Weights of a small GPT-style language model, trained from scratch on English Wikipedia: 16 layers, LayerNorm before each block.
Each number is 128 + 32 x the weight over its row's rms, rounded and kept within 0 to 255. Layers, rows and columns count from 0. Numbers have three digits each. The size before them is the row's rms in percent of the matrix's.

# layer 3 MLP down (transposed), 2304x576, rms 0.108, rows 770-806, columns 384-575
103:132136128149092134141171132096078102120127094116142119138113150086184059099154115157118169156147148091090105120110111093102122155123110105121095116177107096168144133141138147126144121097140134147137094137108114081174130128134065137120187124156106140084112101070138119078127101089110164105071124192155191117162157156111112128128108101103106101127090185105111136156121119077156102082182151132115149104105163079113111169089074065114133042141111124154147190139176191154135143119077087117099133135139125161161155114102161166129134071202113130157152127138163110101110139137102095104
099:169089117080102093172150158141086139099163122131159161129142143187116144184130138128115073089142092128140099130186131175119104152090103101116087144078092105179151122109102113124129157095110139144150147090090127093149124139185118115142080140106189020064097136172084133116109119111158130139175168138163180097140171113081171114151116133167108098111207087179116140126167115163132126137105194103139123119139144184063096095147104103072104150094096088058102095077086189148107112154133123135084116123085097166162076181111163126118094141114098147099138118113080170143151070079141116180
097:101161168135150191152150130113154108168203172126156126112189144142144096162186106092136135110140131173071183070097065105128138064150138168132149121121132115169113112150111110139123169139128104144111160157088078119144131099125125066151171128102158082126103130187183121101180122088131130108121093115145133105141141106138126062166134158138145147132153058123123137098166079151102107117043095165109126141137136121065111077125104126113118171174140074125105145114119139113103154159111133206109135104102094146090134143109144152142136129125131112115160092110118128206120141149086114110
096:069102179169124089117135055103049097165092087115108106135173136093147093161160138112147102092071098167128143183124142104081068093083094055068136084132129126118111143115114116088079178175168140107110146166122122123134119177134105108073167109151128098114122110166154134073118112123134075137083052103181133075085109120129124129133162074097145126158117161130173097122090099094089074123096129150119168108093142106139131114141107121103140109101132121163146103112144140166145125121147093114120170158143148041151132113116092140128146134118152175157190053138150121132146109096089165078
100:122139159126140142180135143118090121133099106118154121120141187092127094145089167068114156118144215117133138126065105115136092139148081146145180121104119175102109162086145125165138100115135190161131112122154103085048122090132150059090158214134130123089136160103138181103074104094135147137127140136133175158110146119102074121056212122129120127144062125062168131147096060115171135103125125195113153148129118156107129147145177140105106101158100103142091071087152085170121170105107078062127152138150176146085149102103119128087089171121131122189125153113115117142112137120137118176
105:128130159105127145118075133083130114131158151176189142128192147102192140141112131136161153131088129103154141162153183171159107111142152065097103184084138101156176142162130136142097112094142118115132215117170148153084118151129107138113093164106122125156169188134130137117078127047096122120064137125166099081088176152216070126194148122130126132108058173137059142124143153152110168150135052104121081081120102150137181115115167088078123126181147114131122197117123103116074155132121100149053121133124063148148142077134127164091119166127087123134128108144148157098087146110159080133
095:122132070171143105150165111042101140064127132054106079081128045151177153136154132101069105122156180121164172124128079120129129184130158135098091109122112143162140133141127165084131152155052129099154125104108121107148099097210165132161168105074094096164140095111150134131136119106114124103131147161167100176109181173100132126135122179121139111119135145124131141123066074123206120098165075173130097136111129113111094138141153161154186097117143132121144145121163132171141093138129045137111114122155135091157132115114131098124100059136102131151108135212132125115120095107126153114
097:119149168114114172166091100106141067176126182157122152151124082175118167101156069152096073135129126148085153132093122147118138137122172104134148101135127113164123153168125070078155175112147115171146122130169119100101143091145122105165096154110154117139103146129095126166142137124126111088192155129156066143125070144136134174106195106100137103205142165086157139123134102197152123137091086101111148177119106137165091080136138206125092164139116087154100184103088099120148122104104108164136107157097183121053091098101181089117101091172144121169141092112141165138111171133103113096
103:119159128117147143101123136141165077148132135130130126071138100137127123130141199146144080144111154108070134115106136066149135123063156124085143143092140146099118086136121081109112102130177156138128169045146094129128123109142092137061135121118075077130153108190129134152127096154122151144114115110120171198139110126131113113088178085163114098114161102113196111149121080108068118079138108165071079189207151081110104106117125135151128120125205103086057171084105151170077120118070099126105133171124115100064173125155188134115154106170124172135120103181211133115140157129157099147
092:071157107127156064131164080097061057073151133130154165132080067122106152145092058132102087083140158122160167169116133189113112086128187180127088150114140134178119123142104104151110125120130173100092129144194087110106147117135111173111094149141094157116106122128078088125160134115150131136109131100137182148151106184146121088116164074080130158178123135136122151134210129078156121197115169121200139092171123160142147142080118139168160151093165092111140129093117190112147198148129124067116152153117140154114160116141147118140155133134095138165134179126110155099117185067085140141
105:101115167079171146172082148082124045082147180121124144133122111110086170097089162153116127154138140085088054134145152175100086115068106142133087155072165092152118158154120121165169134087084136137138126141120072069195077154117111087168200112089105064138133107155139093153176140082149093134122150091102141070057135145112118109098135126152133145103115139104123173176153105134090069072060122106123159125129112127057129144119140121109184186111124101132070139107089120085112165079132179097151090084113137127134098163122176182044093112174061095154191127108108144088118128121120141125
100:072089137145083131093125136103084115111090104205080124087167146143098113124142149144139085135111069111140125111182100112063050063130102161155073128175187133125168150119109192131147031135066126152063124084146086129072089133127141141094133067116130196100157103114123068094151127099116120112131103087133147202145110108174112131127091147143081111113107135079144116136136119098082090106162116153113102142079141120072108110114157168159116124120123161134125129153092147055109112097103088116185174121138215166110165129146150107076069095098132163109111160094154151126133095122118085114
091:155134157145115066150119067228114103063170211170161129103113107091136117149073136153137158170086120109120124126090112087143109099147113162174090100141138130123112130174157053117097126216153089101087124148125147133116157082110119157178187085136096139177140126158100141161141070121078131132114141091126167156054145144116133137134139114149145143130096072169081098105146167100087087122140109185117165108144154134086131125115172101154129084138120125138153083113138144021146128123081118080122158093114116126103118124146094090107144078107119111121030161095184111167158127086178089156
105:100093060153158109156151119109125126112154187187073145136135115175126094139153089165119119157114113182137141136187088145128113163054094143105107123109109106089124115096119102168136171193051145137174185159098195141112167143152126180142135140197142121113109152117135104150115174090118109173104154102139119174144119104131176099142081094170167112180107080160129113140124124082122152126137163178109183128152195118103127148115013148156118161142102129177112127091091079127151084149115101083143128139136119220182167191169110169108186060097139123162127140112125140081130176170067148110
088:138153140203136123108119127134113162173154087148079136156165126156084124069118152190108148135117114132162089156140082107170127091122046128137094117150145125116111204073075122102129127113138120175108120112090124097141112121165146086083117155146162107144154189118170137119141058142101122118125109162151112092142098186160147103173163156088110091156127112103072114090148143210082112133132122079084139182131127174165129130130117082115137110103092132128094139129155137105163120157115122224134112174119156069142188054161141131126070196065155116076161146171124214114184145178126147113
107:152111151146083134138164166123192137173110155111165173110163159077110132191123152076116136113106190136119116164131176170176142135165185093108143133049120095125108094118083123111077110131152164055104087150177222145166147132056113101134166172212165123145126132114140121109162122159167151162162143107167160153092137103066153160152129136126098112093161139144116112124173204102113101138113175130162157148087099093146093110127154094130159105136095111142105148161193122146155119169190108154141096144116141069161152136113106049104120119127109125111125131177163140144115078074209134097
100:072073111153123108098142131103104098110109098154107106139105206128105138105160158161098156068144195128160131164098160124142156117148162109201139145063197134148124106153107070130093163126167110113103138095102100111136093148068098140037126117092117114129150115130136096178103160093113118131131157120132143101130138101140170136110098157098081124185112130146216113141163163133071168120182138099068147144181110125136169083174125189204140118074132069111099131131143087210110136105092141149144181170205135110144158149198107048150101135138179169122064130108166090051110082090112088099
101:072127140159127175149125124116161164090093142061108142097152102141141113120129152090122096120104112101134121074169119185130152179112160118161164146171150111080133141091186087153107069119129100114122085091137169145140113158185140108201106081167160118133096089170150149152092054091125133153169135097107082166135167165166173125154079115126138130145110061158134132062078101162145093128098120122131132080127166190123116126106165163138147116120106177088134138127120096137111145143086148148140135147139181139172151128093075077067115134103100108140182110090101159101173138129090110076
095:143143122129100138130132150114148093108131135140172091099186082091126141162123114160135162170136086127082159148110144122120099112099136087144132162103161167197113142141158147103128154086123100121140117096101045161118128170170106082168097142120157142080137092203108020055123093136148156112102105126102100136086117091125121183136096122024121144103156110168155164153135129135087134093166107064185101137131138087130139214153161081145184029152149120096123137164131082148170144154073134128155115102184168087109123085113143174096101089168100174110108099111065174121125095156059116064
111:107112116164093154166104108118124103123110079084128169095142142113087175138098089085154141152169140113153182125082129101103149152117123176155105065110109141150098125145130162171143109149113101076131137125152176181131166172203134134163086141135142220142124124129117098174133132132100161115090114147134111134114136084106134133102154165152134152101139143127138075115122088146158090093159128145149108109122129118193116155157124153147136154144133122088119091126046105109176094104166051149147110128176112151074131141064139183166150113160120174153115179144053203134081130094142136150
102:123100113158160097124109164151089116141153162119103144145103124062086110192150088089092197175130123114179131191152124117113116113116141100136105129106149186095111177163119103107219116115094165069158089123161198123112120156093100119147075099116122135242152127161131150123115143173199111087131083136093106132095149013150148127138177111179146170113140099097075152138115060125187094132109074172133189091135131141126147062141133153152112144167128099126108105105118113166122163124123121148139070149099127075185098144114066141111086141123110147178151097103088122183119134120149099114
098:120096099140133109116122111135149097158089150127077139108126151043088136099122066134126146084120090106126143077121123099132108106141158145120154135164108104156226090135169151088099148081140027126138157139117117138152184156135131188174084116144199158113133149129135099146113092133163072055129180158168172121106060137104099082145127107146155079138135090105148100122144085165130086234132114105144125180113095163073097179177159104154073151130153102075112107165121088137143151144119132162124132068114105120149142136095126182162142127173119143076120141093100112109195094134108154105
106:101153128118140146163081108052094103153113135173080137138138084129106178140103130144134101173155161146093169102171095159123144090090091139178093189132084103103149156168090099094116111079135147116171106157133119108103130159110100132095152143129120147143157120122134099123106119129077125131169109103170130145066158195121178124038094147109095143107106134098180125161075142188109149096183129087196139109111108167129140181128125180124127116122070130121204160148150161112156114144060107131118111115140141182129085106087179113149134093149117149108116141131110136148105096131118104166
101:099139148118189142123175127156172148193113182233172163092130130192078089089111119107088136106136107093090122098146114146131132136116127145128170147089148140086120146090153152123152074160129140126169078119164190118092085100100163118108156104089137100118126148098090128109095116168136136083108078109107076124150091120151128150155192118176090146149113206104100169156122128095117089127119160148092084133056150148050125076139165115125078127129105115141070088067131049117164115120170137193132170098078137137083108140142066043188124150129178181142108110113126119185187103130117115141
100:118094041123075152146155103148139157089095168094069104140072141113133116074158130213148141161163132205086176140091125155132142110161135100107104157142122113055196063206107143129122112130134118154085134143124145167081172122148107116078120119122115137136151107111119145145142130135066109075136134079141133110118092111124081186093119165101072153169236100134100080122186153120132173119083129111136160176116114128144125147106152112156153119106137146135181132098093126156142137118084143155179171125133172147143188148114158171093142147119115152176094135161153088095129106164150059131
100:093138168087116087207140155159173128128095144164167044144040135143149138148089106172092143162148101086132097128121125132084155145083108173125063165138130115103156102072148123112152168132083127192131098140151114127122121072183131150115087135090086156122134117158069164134133095108141198100110134179129127131158104076165156139118107175075073123121128097062082141098063175102191143095099113143061185115132189109117128096148170132068067107142065122139109119112141127122100106086060127141083048100119142120154065077191143165159135129131065129131145110133137107163130089184128217165
111:112146111096176125072194202105098140122195168089089110088144110149101156120157165109094185099138086142097136134131117133110126109125117111129153145116163125109184076112138154145102124170083141123132118127099183104189121201153151124117161131136170162072142072165193122117077121147120082104156077126063155097078137180166136122095134085079151149103062142146058124087169118160125126097118079101117131182095183113125108114128096127118117143153171151156127162169173106131121149126127104105157217108114145095145108144070106095074203094147126126116108175058022136230136181107148150156
101:110139149118149107154141177099141205141162136129159177114105146133111079137146179138134142130181088067118092073106128102100132120106133064138115107108128082088090144099162091172088195164127128143183190121094090109150212110120098130114106099126133130143105078123100132109110056096136161067142136097150175154138108147131114184119185107070189204096117132085095145185162129022089116117125158092121113117116133153127183177129117094112114106154077142146151134117101142149108097174138102134163072146146113171175110175084154138132204117155165123137128147098163106159140085136071212135
101:106090089177114116136063123123122172082123075136157112167141092098129081127148118149136133078113165205149106075137122193129142083082109169166105117119170176180113142161104189136177162135114093084097146106085125127163119083088107124124117148119205136076185143149165133095131126136141087129187122147201118131075086104168164154125140102157112151046161132167129096090102175140132112140171158133090116090122098159114108145096179127151111099130175137122118059123166073233128160151100137146125072096144133146137151100101159123093158143138135170120125105140155206146119105095133089140
110:135161111122090133137185136093135119100094104105150164063160127137150156142159078150167088104142097160151130146127128128148140126150146063188135040035137113131097166106145101123124169125146112148116158150140114118149157232082133145146158131081118096135163141083127099154151153138143107133094128177131209172105158084141079040154089088171073147125160145119142079169117187055137125159141101158118045078075103115146091115092118155126150063065144124101129089122127203149159102124157113156174131114174140088106155127115153101136152137115137138160089094133150137106127132095146180118
093:188117148113104104178188137161187109133153163077163131081168151086132169198127147124121117159114105135173092120138107143104140133141170135116137153097169080127052080158117111086155140075138153108157182115148163081142125086095038149121177078136102153162112186139133131120053204134124171110114114078124145148142168064107142131144108068087077113144165212113138125152159130121120208138120070165124133139121154145152128109208142117050069154113102098101064049110122177097127154159131139132138115118077156148142171147140136139133153065124170131116165194177175150156174128199168077115
097:116099091194137160173113107129161156153149155116114134118140153175098174187125111120145087154146165122106129167144136119156130105118200099155127136170088081085155166104162103082090147159191130133151100059134161129089190093148121119093122152156096126161078111154077141070143077157146159184139125078114125157164186073132144126091175168075134118051111137171129063181114168078110142088158087150100140076137103155118155182101116135181148099180137069164234094165153125100115121175101106089108091125072139081102144161112131155112111107125184137151146213127120137210119169127123119150
097:140110209086111127122117097122135105101157163127143122119167150092170094137062171182132144131067171186110119141134206103175176179157157057109153113185096095126176076131112128119169151125084149122136185091120156086142160180146113087106162148160173090108123165127143125120144102092162122069094099130146119131078099120136108078082165091100174135180216042088119196164104120047109099159178131126120088083199081094128174128133111173103121119116135061142114071085131197129084151115132125134089131113113129148112101141121151148118142088118169100120120141128087102095151103171159095114
100:111102136128083121038149076138121082134143104113101168150094144112120144156115166148138079105134101150134021149180098113156112075096141136114186149119122183159074173130141121133133131094173140135122141196110141098185115090165131129128123107108135170188097124158145108148152159164169056135189147048155120172142115120066144098130123176132135136161155111189154099087131170161143091126135084166167151109051113096131153136103175123153136152124077115061066111150131139220116083169031102162115097133159182123102162133124100148120098161140082161195114165099127176121108118115128116119
098:189148163173101103068150195122123120128123108167116144042096073152124115125147134137095062110091110089121107131056176119115133127108170107192104104074135084162103073122170133116118155149134058096190087101120111096124117128103091069102135152163150169131164100120066146121136129169122116111165122073098123138123128106054122125057090164118093153138142125161124100063115158162164193158122128135138148094143131079073114100136108131096096083132132114089173151118202173104127125142142136150115184183137145154122107090118081120123071172098100141107134077096122112128130144150101157100
102:132157123128078075063139166160128133168145140150176126063141167088146118119102111116143133175077120133098048149095083119063064137120208037099133123145123161108098126119158210139117133161112162180124088099095118106123151144065150105153135074097143166109139107152161107117092086160122096109066124136128119118127095125119113207136102086153117193165159118131119145143145158141095137098120216148126123119117135195150087166118111159099178162089133158114093159143151146129177148112142104166140155169141150133106106092100068126135157104139142171169153099133135140140103112148151116115
101:156165150202069115126087194128121125058127087101132139064129140121104097154103113191183081139122121089130108076123128102122131128145078194165109150094160124199153184085205086186123131127110105170107146154113109096165171143070181178124126126082171111062097123074119102170110154150091125139115102084126138183151086135071147146074101126041099149144130123117129109157135090170090109107115093085116118132092114153078144185146111146145154119127114160113115075143122150086140097200110111140101151147169140135126123092145125100171100159104123145132102169188117095160172101117135131157
# layer 3 MLP up, 2304x576, rms 0.112, rows 771-806, columns 384-575
089:131136128103155139168064199142143121148091114123135131137098118172144153126091152078148179138083133111134106101145163098152124148154113126132097095162106129102163134116153119161149139140227073092134141095133096127046136153168125186102126160148158110137094135127137152111109125078149080106090189116098146143185089136168102122130154095173119105102137169146142133111118087110108078159098135105135214115127084135169148115177190114150119107149096125123171109135163116104114102155078091148070184092100133150144136137125048151154160164151104036099032106124135134155116099139070127151
091:150158109200132097104137110092179120140156133119117097157115145124131125189154073082090044121120117119167087139145112113163150126141158048149154171162090094126105114117096107161126139136092098131192150102166205130088077138091165151095215108127120128091160127164141198078156194131138173178092120138085110142107117138104164161139121108092113141171074146095075144084118176112056063141099119084110150136101055147102110169123200160165168076161103174150088138125172094116136082194116092130107174189171103114144126112125087131099148092141153133124115109124171139114160112121163139167
095:137158189125154127098092173162092094138100105102088117155124123148127086117140126139146153108123144123054111144167132133106108100133126180115150125111088151140080075169063123142091155098184136137135118110093124125196174117190172068088146171163090148139121150098076151194141162070195104126083090164128162123160094191171125146062083122127104144138128117094148093077128191129133103197123083093108148160131128106129126159108094123119126074145156163105118141148133105124119085175095179161178129134039134120105124149116143153110098082097176118132110152088102122084151174142137167132
092:175116156108180134188174125149162096093166134126189059128072101117133078148141118113140138118146165140130145172144077085102138128107090197107121090125148097118103129114163082111088147118108107153115191112145167141122144129117080122144215196122131137116063201097158077101167146135144145101119187106103150100150145088130137162110161161135099077131157150131096118148067106122094169052160126135087149114116095096156153143059103122149186093112133108083124111178119099154126136138138148158150161120111152078180142128103140082125072144143151132197153076153140140148154158104144111086
095:152132196112159134136165142111132153125182123140143176131108133112108117146119136149155114116092118115126124139075196100132189142116063096154179121095137076099117130113219146187153138127141084130105182101181168167076146137124116122176083130114112154118170144118052112097115125097178131151174084146144149070099165097112146174133099109039166135152202084148108143173111135087140196068151195103161154115126145174071094107151091059118169117071131127110157128090096056105119124140140111106131120132157054156134123174101100102081172124124172113098103211094133098201149139141151123116
094:125164154079134119113088146136162150111110108154111168180152107177125116149138120086157074101111104099124110136164091124123170151086148112160169137139148093064103111139096224180102127163038127120170119118091070100111138155123119162111155125161162139136159153134146138162138117087141162178174120140150078152105073095129172102136090123108191112160142112154092115136102160144084102059073090122110120123125126051160111101121121110110160180131115127105106152168014149142131121123142113126124136139137128132083102198073153128152101128075076138114133102179181134087208093091207153121
092:179135152050123104089138099198120131127120150116109158101117133147123165117168125074133176175122183090128193117080117127168139100044122229113074117096104112101120153124162214148122096121104134113103134118142090150095141187146172115130127106130124106140052164128143153118124117068145101151141092107140148135101098111138078135087121162081055054127121147166153159089094161117124096117095126073067125171109130132064160211136117171136140176124138111146137125153107112109094140070106114083128123096106152123161075143138146172170078103115095135111127200149171106056169112140128103161
110:153109082195100112155119148121106118124110071158098139100097143129114161101076127120119151134123107140097160131080140129112081120173075151099127108186153154076127139107140137097168082113207105118152103158157124080117159134087113145137122150100175106116120116072166155142098132081070112160153141131099113122128111143172187136108143124175116155138114161102078109172113108127140095128103117153143130095122130106071222090127140123105150170122158161124139160154200115127083065069132114168121114145092128153156093118167086156079104166116133156176092081134132098117170140134119095125
093:112129164152089186150126171083158172171163109133140086104120138127105112135132164119167118108149109116102137145144115110138132101159082075120205141146099150112111116137100094108211086188115174156162104123068143092135110113122116120170177122179188111110154132138193162147137097122195079083134115126106093130140094108148183117136135166138080111096092147104130103116111137168127125115112036128082107110121193123103119141117205131090120113155146060102105110154144096144135065069138114136113196114171170127125102104127152141152126125094125177150109132140171150137147109075111093132
098:140085144199134075151178073142091114165142124170129140163123095131140100093126174184111099108157114109081031123165118117100098097114143127107137128118092160088136168072072145142199168132168114120136070165087128101104068147139118147101104089093115150177121068179127108190136117160133156098171188129153192189163106137150090142123150149130124193154151107092156171102139106151106171111071111127090116120099118114106085093135092146100090135114134111107111109119136106102104135090129135146099140110179192190184131160145113118130085157109079133162115099179090137106103167138136115085
102:131120188144153125147103089114151190187106115081149132144102163183120041101109087090126139174172122128038121117090132106125190134107168082134172116172085112081095172127083080136123139178169127124102130173145101119091119130100142059112159138103130180185140045135152071170127069079135207108063087138089057113131122073110082109125141140094112154183121116129104142122151096074036137163140140109144148152138150131159111122089108057146157117097113116118150169116217129182122143147122086099110099145107165168072079126153096164048150133157126147122087131069160149115139169136084217101
086:128087172175143071107136167089066166072129150147150096158166161142149113157025117120144172080127164148108118117137110073087183188179150135133087103119117135127092131123171095151136073160109155125061156149150143141145138133167180142124143115063109151110160119148087156192077121186105144071163118174071144079045133104153086107143118123115145098160092148145104136063138096149119161149200113151075122164150101119130107081052185155170125130118120125142118099117126081122085154171160122118151097167103118166132133149134144161120107093159126164191112132201162131149117119127195087134
092:174118158199160109120144147156116067102111162166136191128128107104129118109143147184185115150127086140131170142135109151123134105120093097184110099168127114099110120136162127158095140130037139145108122140087181131059165125092107185143161102075223140135162184147168103076119140108169123184156155152099094129159080109128130063111139121091166133148079124114110134127146051128180169106140126119095109128132211067094155096083098105094079091115120102132055108125136080096167122166090124127136120163056161110075103168164100104073151146106123113177147088125148139127149101156118158102
107:135148202111154104166112124092177199141102209149151113193075219137109104137160107127143108136164057135129119108151123124130146091042105100138107073156120118085178165133094130143191130137070168169100123100165153171145089183148187102107112116173160081124128147155124159165174102087155171123112149178125110079104147105186181120148105158095079091102100135135103109118137122147157099151121137098137087133114154102102161072124168131139107161056117170168065139102101157095115155069151098185163069158119139143114134121097112161125107182130178143126113154125156155128146144122094154163
102:194097083074150140182133174173128159158119156077143114112105138099116146038131140142167163140118101124147139087114137132133124112153150159186235121121193098115143168134102135140142110078115132073136115087139084133195118091143146150123093093149162156181116172142103147123098119166147108186148153185115119157134154159080046156073101121100156098114090109108087129130184121095107130136140158143075141101070180106171097059173102115096153081156179136144123164100048115091165075146132156130128137160115179123135143116145064103135100111148104154125090143175157156183087104102132073118
094:167117199101175194238178131112086123163073165119129138170118143095087178106099119127082146124114123167121083150118141145146106038159181119122074134158105149101065182101133109119170131171110154160191122121162153041110121067170011109062123178082134167128065094149130166078114148096113141147129138136108108165129110102098152193049206127144058126162134145096139144147130096111177139113077161127164092165157110075186124081112143141144092150059103094071136148083127118120112092146117118130142093110130128126136114125157114134170148104080129112179106111142106144123126155153150139110
098:129149117172152110104140123123127125158162209066090088072114155066070115135139139097153138099160156135123109115174141097136185156106123110128110127143162067120127133117079074161107109169171133115159143120135196113177052142108043169129089110147161140159109148143134119161123129126192168172070153180151083116131133172163128108115091063053174170162078134049154114141184144168104144117127159100168121143135144086079120132143104106144119091127135128134124137142134121118109149099151119177167178091089168135154194097106122146109128182193170108190067181110097161119153100105131080127
094:099106169078091113116191119143170133160168067097093164216090144155105095184157135148168146142186191116161127078096146161135144144094147163148140127141066137149152097110041126191193128125145149126170054091158129153128078144129082125093171088107121159133166108175083219105127132077132156117135126122138117201118117111152136108115124142119181114173150096133095114121163092184127120135151138092079089170094109115126194078046159115151115130124054084128176126138071138052124151144109155126163095094096098129129088199089118164123088150102109103125137136122133062131105116194161136142
109:131126095118165100182112112148148153132094082144168083111122156169103103104082129116111111137103131149141086155110101118202073043136079109160175129048146130120133127118168158112101145134123130130142135093084161138072085147168144124074058120115135131133160115073103160117194077151103122096121110172093116114086100118138099071147181139150104109102202085095099110160136147109147117126120158088186091096152091144116074141156098094059164153112113073119182120150097104076055089085131112084111140110130153117114122149172125161105162115117170091165094137146104119120134167143143076123
104:086138132135132089147139147139125171154099134104132151192101132088136133085098176191093134100135122068078103162123158069113172115188171149134156162137165145088125140138122090130097180110097123108116125133090158205156169162084068147062148132092128157050156094083150111103108101197131110119122105101083137114176113125119158167170154108132160114188121075065144141102075142108141138133110126127102157139095143122131144198115098132137127119125130157111132138114141121131174098168071122164161170196124148154151109142142144092152169147126127124099130115149102097127076182061147156128
108:113139142161104114140131099121113171171186118113089098133091159164121156109136186124154176134140113078094136113101155164065126133136095163100176072135057062146157141135115141124139184163076176140189135131161151123177217138179144161118163166096119123089113123103160131107064069128140154113132121184092148152151120124141134104119114116146183067153141148072113121068117140181137104156133083172145173126105093140134118194152110125158032147162140174098172140182101105127143139125141128147114176134090111187093077174110179123110094172138157102176129119084107143142124124087123193114
108:122109093091075129092101105103104130190149105099114098168092089144140123153110154155098114168105135185144165108117163115160097104097097148147083175051164110143067132129159104075100105117162106097149098134158122201126212153124095080156125094173135090147133168097139113125160137154159140182071106115122157133104142118166124146138141123127110102153124138123160022111137135116097119174140099136171124106162138140071122096136069127120098190166122099157106135144128182126127104204169102192118094099149101147156143165116134102140138157148157135169077103128102063186154123110063117158
088:158131109088128153144163151167111192162179108178150177149112134135046126143143107098147092112107171132077154154196150140155136118133115139123133105128124115146109105165116115079141128128140139089136139115026091120103083174149167130097074107153148163133110131146117093086133138136114104092110083097102135101150140112128085131127150137065110115126090158112163096138086097156174077137128104160127139154140147123085116095152089130150107136160099154134137194143151069172161125157195122155174116174103173093159110081141100115194127134147132154064111138106124219150082216128073146162
098:139083121138052101125154150163160120079116120125127123109166130125131090097136135216125107163095132094101138110078184140161142091108127151110156096090176137126097107085122133213114092178090174170172171130127139178136139095093189091103130129141166127184152141121118116197180169096070219156219134153077162148122117099197086180101146133135135099132103137123110156110151131112156105177115141148143193182144111119118121109120179113183119075125179089138114122081051090109165143169198072102093132142126168111115168118170150116154180108123109130166166171142118119131079102127138137138
093:088107104163214057112135080161143087158084169160137122138144139053116148119176085154142132118155089155092112171144124130128093128120097142110099152140115136134143137132102132116121165106121121121133128100121179166102168072150140133097069105145147145115106099116099106114150147133182149140111146149175244127075163204130130138118125128141083159176103081132104084117168171085128093124134127130109167083098066177116142085105105118108104080132118115125094111138135106179142183137102138130089120065081119098197083136125141099174101153128202138147176190102085112167122151119170133168
110:121162121126100144114071149125171138166096098084104182164107137141129180160158157097141136086118175127162080141151067150121155121067113186178092110135089106130116113177079064111152147152126110076136132134122189141115137154091138100082144170055189126140126084077075160090094074069139116132094150116143118105088103159139130149119148089122131133113118081150139112091140155144112138085056144123147114119148153120123146187097078150123070166163088116105166151156124165149149091106079070119070191070082116097064081152122134129160093076102095176160139130118124127163120189077142086139
092:142140086107117162129086119092081127123153138142136161187172138172125120120165121113141064127140137114117103099111121133136194100127143132152108109130097121148144114178107049161068132155127129142140104157156057122191097114181130155158161133132130090166133127076087187132151093095091135159136126091105100105059136104082175144145114116148068105103123170182160119189048134123124123117152124140101156113156115064126131124111087152100110096070145115154093081086059130171131126056148166165044083192110131118123106136138177149097059112093145109141135123146110150112131131100197131161
100:111151068138130154106203025127148149101132142111143134058105177139127155113152101163181128115132137174120089120067150111141123117106125126056098111153101154152171134149099142045195121114161154015124146179114097166110123117108072185129075150104154154177099076153121135138107168138095073115146135193112132091125098135178141135105070151143123131120162164120097126077118163129135127141154122119084133172113163095153140092123104139193086118167157107086124103145082113132096175148148068116051121103237069129105165116138177103119136113101166125141143108181116112142126123158119080057
114:123132106117059145112128138106142118117081114170102151146140119116117128074171149100150080129131165084106116111110138125074177165056143139136080163040073110113118172138115115114091121134114181143105101117151150169189064132168087104087159162116053189087103147076141089165143061129108116143143139160144133123114076082142076119163071136169147146112177096126139110114127116125118080140133125150150127145155093069130114123082131151119134120121103089165100051091082126169136086142120079130141103141142161185150159163123199155088173146073138134092097059087161127146115188079132050101
096:125179154190121175126151037168155146113102150085156179143115123153137103121071136082106175083151120172128117159159093111165121090103116142103105089092141073050135123142143124142117121138083102065114165111137164155096143137158140170224069165121063099183152156141173096130126195131110156123142159119131131066147140145085143115125127123178105193124077152152152156123147126142131171139095130090165116146129149152110233142070162116089136177133116098090112130164100129050130116154119115123110098100098107124165133103111161099094163135149096113129153160131073126084090099104097119121
094:138129119147158115126177193144120114163099094176138165181096104159140144068104086166119142081133161108135101143143144124112143118166115163116177127099201071197156098140167170132118085087112160159064116188108077161091147150079122144124123148118184141146133108184118138083161060177097153123134104098138135095119133133100071154109107154109103112171161152161088133082122122131068147108079170106124143110195132145152129108112153124103117126138135086101098073181172127091083152128123182083094177142106105147063136191106148117127138109115119087108160067109137115136085106140158088147
093:156125096170100124071115111104154115066133125160125120193089123129138094149141120120095171102097095129100074143183072093126084165111179137113097164157114141139082114130109106160102129083102103095103097134084112141146135119105124112141143098128100081121121132106126101146158137138093161119086110125078139113130148136106171100151206147126112134149133103085122080085157105160150155091112126192074143136111113101143124135072200176112154098133060140147181179054081108101167170190123191095184178089122126141210143118131083164157147150181083116099113097133159171114050152114111117122
098:139112170101070137110114137127149172170113115116126113148106177096143116135127109128146110143078121166055118175144100110179090189109127169104096109090106172151165172086167162127094133127064132158153118123175091151119094150172123108197075121128107130091140162153132083169155107121098091096158122151156111144131172152115147150097103084126075110044144143135082084108113073147112181161148144119179194131119180132116156128116047119031166181095133133087153054082103169090137171164196093143141107155158174138122102162168173083156142069145139074148117145139148159126140145148159140110
088:143148123143130097128136114189177053126165115115196145075105121195149108191125131108157131183134080108150142125090175091144126089048107126194129105130080160157143124151097188070169132106090071161165095115107148105105152128133102175104136130140134112182162159134116116129162073100148116125146109119124139190059099083115158101166090164128135130189073133111109103124183097155185094134148145142165113091130103134091104138149103155114071129127137111035126074117188061109163133157173142132141163161110172152146097089144078194157123167103078175121163130120148107096120154099066183135
107:141102104091152121150134048133129108143129150058158154148177131175167189134087181099133167149114084116140093119124092110091125149156170079083117156149128111157132043115138167140127162177116110139101134126111105145175101101127087183132085179118142123145062129100170106136111111202123094126142111132125103125138118089111108133136117106130129122160158134076141148139077158192153128118121133117144116158178163162102111112114118173148132148147116146086123131108134088144162145097186080097166109090125178116147164147138149108162152123114156199169139094088177134139102140112151110173
106:116117100141133163097156134111116124140137202154167092173079048122131088138134098087122109158126074091132123182168117127141094151072096157182121079144090102145087213136155137134159163175053094113107115127131165115138096097110144120163147143145149107111120089120145188094124175106160176162057135100168050124120171138096116141126175119152105162093137115124192130062135068076115156116154144104126124146125149117118119048161107175153149082141138113090123169087125126090132186142151180134099104118137157083128132166173132062103123084111103092089141091135167152157099177095097109092